config.toml
num_hidden_layers = 23
hidden_size = 192
num_attention_heads = 3
num_key_value_heads = 3
head_dim = 64
intermediate_size = 1152
vocab_size = 605
hidden_act = "squared_relu"
norm = "rmsnorm"
norm_place = "pre"
norm_eps = 1e-05
positions = "rope"
rope_theta = 8190.0
rope_fraction = 0.25
qk_norm = true
attn_scale = 0.158
bias = "none"
tie_word_embeddings = false
parallel_block = false
extras = ["capped logits"]
init = "uniform"
init_std_qkv = 0.0518
init_std_o = 0.0
init_std_up = 0.0518
init_std_down = 0.0
optimizer = "adamw"
learning_rate = 0.00225
beta1 = 0.95
beta2 = 0.95
weight_decay = 0.026
lr_head = 0.00836
warmup_steps = 242
schedule = "wsd"
decay_fraction = 0.837
decay_shape = "linear"
final_lr_fraction = 0.0
batch_tokens = 32768
max_seq_len = 1024
doc_mask = false
train_tokens = 227000000
max_steps = 6928
dataset = "wikipedia_en"
Each number is 128 + 24 x the weight over its row's rms, rounded and kept within 0 to 255. Layers, rows and columns count from 0. Numbers have three digits each. The size before them is the row's rms in percent of the matrix's.

# down: layer 9 MLP down (transposed), 1152x192, rms 0.096, rows 105-151, columns 0-63
# up: layer 9 MLP up, 1152x192, rms 0.11, rows 106-151, columns 0-63
down105 118:125141134079181096118111126117132139153186119117108114112135148091128153099095116109112107174099119155135113125100119178133125111117155105135110122174047123132116153088109143135103080116168101
up106 103:128153190120132138113145095149157134133089139113138121155096128130109163109100087144177085113133128135123145105103113159145132114102091119150097109113159140122143085138112125129137127148168183
down106 103:122109135087095156158087108091120098128083153126131135121108123128117101119138124143119148152117123138120112102110125127127136096135131101109097148182084097179134090102128146127155108136122118
up107 112:096135096132133097155141108118095166100140119091115132134126103116120126159137143166150160144135127105120132120121137078153100086092130070172091167164181164132154147140139152123161156121112100
down107 114:166094148151120154133211093125077123149124143109104088122128113148105120123169122076164182168144118156123129147138133137138109135155106161172150131141122089126151166164123117143084170117135107
up108 105:092143122088127151149125103147147152128108120144140118143128191131143163128082067163131146153079135087142102115134133110146124098110151107134112088152115128124131067165140129138140108139134156
down108 116:164151119153137131100127146092136163132123111111153081113131114119116135132151145104114161160152114092135195107129144120168142124084118149137146132128152121091120163126091142149144154177109117
up109 096:155144154135147133146201093131123148117091152132113084145128136114074142135094146113138118134122090127168110111132131084141176108081096082150099118167135115098134129144131123135114080150154158
down109 102:149135168123094114180129096107074155108140094072114139106110156119125152118172053133125139170137082166126182101139130135154103138141153131120105147154119136175152151135094117128154162114123129
up110 098:139133130113129120151157114129128164096149136122136157127143138128122174182121134115161133120132134167166103086097134116112110089100110054163109145107153121136153151139141121154157128159099138
down110 099:178147108177127078125155131097137154138120139193121148139091123159159134109154146145135125158155124125127155110140148164124165106133205121119122146104127117128149080139103104163133118140145099
up111 109:092155114153117140123115129113159128119120085111145128088115131127130141122131115128133158116103115101127115122139113066152096132124110125137111129173138129107090086163119146158130138138167123
down111 109:096119134117159194138124112112122133159152166142138151133121156104123111147116121155126086132126152115137125111144130135143098116113128120116127164128146108125112108151153067098135109177173085
up112 108:143116129129136167141117116112146109148119095095093126131104132157119168107157132168133156144153141110143112093152166109117158131135158114112117173124173134084111153122106143153108144121149161
down112 111:127094142130136097130145119097138072133140120164118161198134150140139125124113134132169121158113130094151089139161140151139138161130116119131095136142105126136117122128128091095144137132087134
up113 130:113105125134143130131140134148102113122117129121118118121121153184110117101128109133132164119113096079098153076122101130113088093144107116100134119180164129132141126131088185148121118163129138
down113 126:157155128133094141108131075128106149134134124136088143137169166105151126149119118162091138135130120157160145143108093145141117114144134127170134137105119088159126112113146155148139103130135168
up114 119:099130120124113135122145108137107115131130128078172111125110125104108102154136078166129115134127089094121102108142142140143116094087126122095116145136124135079063088136042135136114097144134121
down114 129:084141160091108087166152138140137101161162166133073136131139138142127089142142094139134118109105160143182107146159124090164129119151090145133197158101113170120133146152107135142125144115103164
up115 105:096119127118078124166165144135107157161158111129166124145143135153142150134136147131102107123122128074191141120128163104115168107127076122139108150064110122167077127148129159137096146123132123
down115 106:129162142135136105132102168099161130139134126165095111179098141121127161114151128114119150106154095139175145098128110071164141126105153142137127130158062144099189156136125088129086109143167108
up116 048:139147146088111149091125130132098129131131112090109089108096171165099117154125118183118157108139112138115143121141095072158118118132144122121087100144133177119107095141138166176121072121122113
down116 019:092078153121157159120134139127127113059148141100104153115140142135121102142095126106142107155101131134135067130128129133095097110110194147111142081107114118122100106134103129135140137134148133
up117 048:081137120068126149096166140138119133116126088119085130116150137136145129147140107173107162133164122119124173120123128130164166143070126115121101116107141139135106103134111172166126134138129121
down117 029:176145142180155166102079117137139075123122124149136151146128119155142130072118148119129140109125139151091147111136132146134126140141152163111130118169131085142110168139113125107164119119098089
up118 047:107112161081116145119120149164106144108101148132070132112130178157087141126158093130146137112149113145110141131120126101133126123122124095160101158132146165088103122130129161140100101131129141
down118 033:113094158162126164162119167144134105142118100148120158129146153132095124141179157144165098156129107136136098111150109113152078100131112118118154114149153123117087130102105133133151121094128120
up119 105:081142160144131104146128142152151139135166112140133146136123124098134135132101125201127123153130103142109137119075085135150137119129127110121085136079130112119111128167137141123120142132105119
down119 106:129103086120131126099113138178172162123167136132172145147150067122168104106153112146175141101116155118113099126135153175120125096177107127150149146128136131110110093087165114113174142113121147
up120 051:110123166108115122123132118122088117142139104097116138115141145143132160143128096166120134123149097129164156110120118132146144096112135155151117116116138156108126101119101163148137106165131122
down120 030:141121108156195083187119151149165126092122123113157099126118102112115117123144136092123099122133087114119121099116121111123144113168110165157173125096111149119105169113162112111091189165104145
up121 142:114132098131125143125132127100133142136112116119139120160100131137135169164103095152136149116161076109127150107122113126111154164118134097136099103118128232127134149185128141170117094105132135
down121 131:084107121133149116153101124087113102149148118132156125091112115150160153114135096122161127164124121102097128115120143090104137092099119091119128112153166138200109172115123097107103111149152152
up122 107:113146122136130123110157149157089092138133147168083115113097129135118169116109147194108145088171114130112124129146112107137158071140129119132127155117114118115148113127096161125142131114140089
down122 108:140125126114129112106121110126158133099105139130140142141167175102112098115137100138132108175109130119147118191165100115134129169106126156155148086126089167117096128141145139102124174162121151
up123 049:118155154097078142150109132125097115134146092103113104102108115178114127158137086170141162067174100117144128107136104103136152108109140141114091107155116157099101096152109171155111109108169139
down123 022:110087153147111114142083157099155105109108110190127130125130126138135119148146151181130120152156138131129130142113120163101111141111202150084134129136142079093142118128139109119111136134111098
up124 052:130122167080107132121132120145117121149121082117085114125088148147098129131140124172117147139139082131122130112135098130134119138119146113128116156133129127137117065150089156146102097117140128
down124 035:129065122154118159096150130158146097091133145131129135124152107174145124138125121131119122128126139107099098161089179135068152118180144125120107099120104107137177101128128118089109164133139118
up125 105:133159116081134120096138101164131113148110131131143126114125176137108175160150119152131119126128138122129159135114144095093132149120108168126090126125108186153106111145111114112126121135095136
down125 113:127118119117143132119119121079115102123112099117125131131155133110090094117127116118084127145123171100140123149161134153166149126109096172130145126123142152119112115155084128123101165109121140
up126 109:140118120134150136112136086191144106127111137110167141144111159130140139149167127140121140165147092160162102113131121104117121105143107138112115162162152123096130112106143170141118123170176110
down126 112:116105111133115151159155163138080121162093131146121057144192154109091130158078124113102128146081166101153081149143141134134099171160139151115115120078152118110136105138109144115099132107111138
up127 047:121141167083086155101107088122112157123158097114104118094153156127114121148140124159110147104113103144133133126141108117149112089110121132133099120104144156089104096165147154152118106104165128
down127 032:144098127128127125146120134157137110145139150129125093129135118113137092149103143137104120132129121143165150109150166069094082141102168151159123116112114112067143144098123146069139137126117125
up128 125:103148097107132145143113130173144158156124123151137131106106166126138145111100113123144135146190105128150167099128100125133114126146080110110118125129115141114132082120079156120103132140125123
down128 115:125105140171126122181130081129132136135140109129081128116137153145130156137099088205106117139166084132142129156106139146125105162150129086076130119108148107156146085120096121142124124150109107
up129 109:088119157119147119122132150126136146141110120155132145119094140180143131131141086111100135143135111116139144148116088098133148153097076076094120130118136114093163112113116145142142141126118128
down129 113:120099125099145126127113165124145129150173120168144109113137146120155113157125131109172129116101112109138104186147149119183161162121133133130109162140161096077091121112157086138111135127133112
up130 101:133136151101125122150138132136145139135136119126168093144097133126149133158094119160165128143124115100133143117120090138147145139084150095157139127085145138146113152157113119128099099110106153
down130 106:109140141108123106137160172114084098138140085118137118142137101139160134139121099108111136141100096079163128126095144118103157146142142071119086128193166143116093135099096157151123105144114111
up131 108:144162139110139112125187104149124134133153133140123115105115145162098125122139137117117132119107095168129152111116086079156161120105120131115150153086107094157145114144100147142148109131150132
down131 111:168151125103108120154091153106110151154146120116175092110143155110153134155133133129147102164112168125153159138092124080136076112122145130108139111160130113106131176118149099073136140131083132
up132 098:137139139128115177159148166154111120058120136111142106109130125116096126189139111151122109116123134134146164079149113121115153117094120098097083118148130157156069094114139112166149165112143113
down132 103:156141147120160117166129113116132112106123080136127138099121135104069140123169172105175100138120103144120149168133116138119115169162125141106154110096090134099130124130108111103134121131143143
up133 110:129151138115155118079110134150150115133122130121150079143129152119168125165105120121136106141160101135128137135089128171156172120131122122127057095154105130115118105148130109165144134092133123
down133 111:102133113172122144102108148118130126113134085134127120122125119123146159109114106132130170095111110125121136152111117142108116108141095141117130117118118121138174145155140154115132149120120210
up134 051:098130116110096160083162135126102170105131070097136124123144169153139145146156101143093144098152087104144153111115111102151141141101117121113130142147140143124096095139133178197122137120127106
down134 026:142130146131150122120102116116089068158148144132126159136157124166140109100131134117134129142098116149110083127110120111164149131096093129105090095159126156089080146140143124129097090112109137
up135 104:099099131123114101135178096119126107174132114120167096145150119158153184119137142136108135090153148130126131108125113133113150116120114136129079146103161136157134100073118142119114119149108132
down135 109:105152154116139116157092144139091163109096109142172091145132142094148099071119082163130144143082166164147145128126131095113141136147155069135152149149118112129142140107147072144146106119137121
up136 048:095131162075111143116145137133135119152170095081127137123146187146124145175165083142095141105153144129110128092100097129125119123104117117121109120145141157123092125117155164135120125123116130
down136 024:135133137127101105145113122101133139141122121148134100142129125117111131123117155067131118129134100130166120136129166162087099122140121129110180127125134140084118126112145078118128162146098120
up137 110:080113132102132143085150134177098164122150125141132130119110140135130169161113100139149159085105143130127119128090123129125137127128091122145125139126109155153158087135133141131106133110187098
down137 111:133119129167124149143094114120143139104140102134148124130153105146148163117137180143109117151157140092110156118114149123108111064157195099132137114160143102156148081134150128142150114123132127
up138 046:106109135109130132130144145128138137149157105129120122098138166162133112147154105185130127144145105116110158085100126110128137116153140093162069136162153167087111102129081169160080081116121162
down138 026:108131117132104147130152143122108088158082123117062151093170147124127137117135127096127109109086113190101118136118129132117092132143088100113134109093148134185125135138150083138135122171129126
up139 107:097142172140130102154157110119102139136120119139114102115090160112154117113114125128086136110159116124140153122117121076132110104116135105130142115147124133089143129115091179102100091148118131
down139 110:155162149127137156124113146105135150147136101143154155084132133160144121146138108129109146092129104148104159167139170105127115117089102135159161139095095118097141132157142152145138155115110129
up140 047:104156155102110121111134118150099145130156063089107103145108128157114124164130099166112147130160108117115143147115097117099155122123125093124092121099140146130113096146125136156131076114159110
down140 034:132132091136127105168147133151123144087175153181111140113134130163131111139140131133168109142175123165126120139178181161156155146109123133122104117092093152129126097112086156118133141098128137
up141 121:100093177126082098147137138126121171120152113096145105117095118117141131145107120139082105129178090176111134083119098125124113084096138118116125154102119116137151118102112139105134098119117088
down141 124:106114112107158113118143113107169132147100165110135136102103134094151109166122108127087113144137102150105178107095109160116082153109131092121118097112118141083160146152130127130123116120115122
up142 104:119109170118147082115120105112096155141150101122113130088111144122117131148114129132117140145132114151170177096136109105113112084139123077130111118122126142135137087181115190107109127146122199
down142 110:163137113180131107141157141132154109156092128138127125068123153170099108118137134110096150084173126129160143126134153107173155092143152132118100126097101162130170136151141130092106109119161143
up143 111:101160128079074152152152100154101156126132129136083120157116170120135123130159108177074137103167108063124155116149118113115119128138119118123120117149123147116145114108118138152126119137157119
down143 110:118124089108154122155114132161186118140119153110127125096132156153150116086143140149095141136109108142144164151173121187116141144143129175137136122156141107130067101160121129099153106171137112
up144 047:087149176118103164121153110146123140138136102141117122106102142156095118161131131183116146107110103123114154130115105127117150133130149112154103119142153118112145133122116142141092120126126148
down144 030:147167134115158131125130129125119130108104123167141137131095138134138143097151132122071120143164164169144154142093109129162116152103127098139109129125097116143153113127123097136100103142153137
up145 113:147141108105061139144169120135135104065122064136152088151131143128119196170131115118120133115185154120130123132106132140127161139135142094145065137149125154115124148120092138120118128163140133
down145 110:114106156162132150103117176088114130185109139150152125111149096160153111147118103138139119154087143111059168129123102079102175154123121147057124144115132126156133133162103102105099128160067133
up146 053:098144187136118118135147098147118168155137066087110103090092121144111111151126102165140131082173085108135166116128114134102142120115097090139091150120113132088114098140119151125119090102130142
down146 028:171101098105182166145111124112119134122126118112159096105152139124104074094135134122152157123122154129128125190170129138135115116162165131140143113121114139138147141143135063133105137122066124
up147 103:151117159135121148118170156098124146086142081097109109148118135132089103114130129120128124103135117091119101122109100142110144078101141107109066144126171112126090152157049121133132128162127127
down147 106:133111158145162161134139158161133109161108140126148120159135112169121124122123122100132126101090130100172146160122124084111166134119196105123108145124128184105112102128114112134110085137148151
up148 115:135122131120081160151126076108095108145125125139107117137140154112150119156150118161099188094120119149138120118151144111125109136114140131165133111128166168082139108111137125160139103168110113
down148 112:126113107182165118167128148142098146122094106125148182085137121144133156165102160142128116141132110128131122108121122138094095151181122136135082157173104131163127130162124162119148147122127154
up149 043:090134125072118108102144123126113134148146087115088096147090130151090098120146083144122178142122118116132160120125098128124115123110167141157100129118148128138123113157091161160103085143118173
down149 028:164110125145112149173143103144134109126142133138142143118144095111121111129142124075106127159084151125139131183107086140120136166078151105114105082124140120163135116107113105104121123085125087
up150 055:128154184102086151144158096145125143143157115114132100109137163113129120139142138178105156112124119104121176130090124096156117095101142103147108159129158136093114095147120138154108091117134144
down150 037:146118110191146123066087163138134140114093121123154177146166134117135117150112113131161174136115136162132128140143154089107115101169135120099172130137129120115103111119147116123152133129134137
up151 099:142141217082151156131136108126120166136134096159150133129125148081107101120070129123097151130151087150145121149134098093145132124124100108079137146141176105089145162146128107174099063122106135
down151 102:154107081165112133096101164132125170128140126114128136128146131151142087108143081126133108117084103097091111123132123160117108110133137132158157135158107176127077080128122138127147171130154116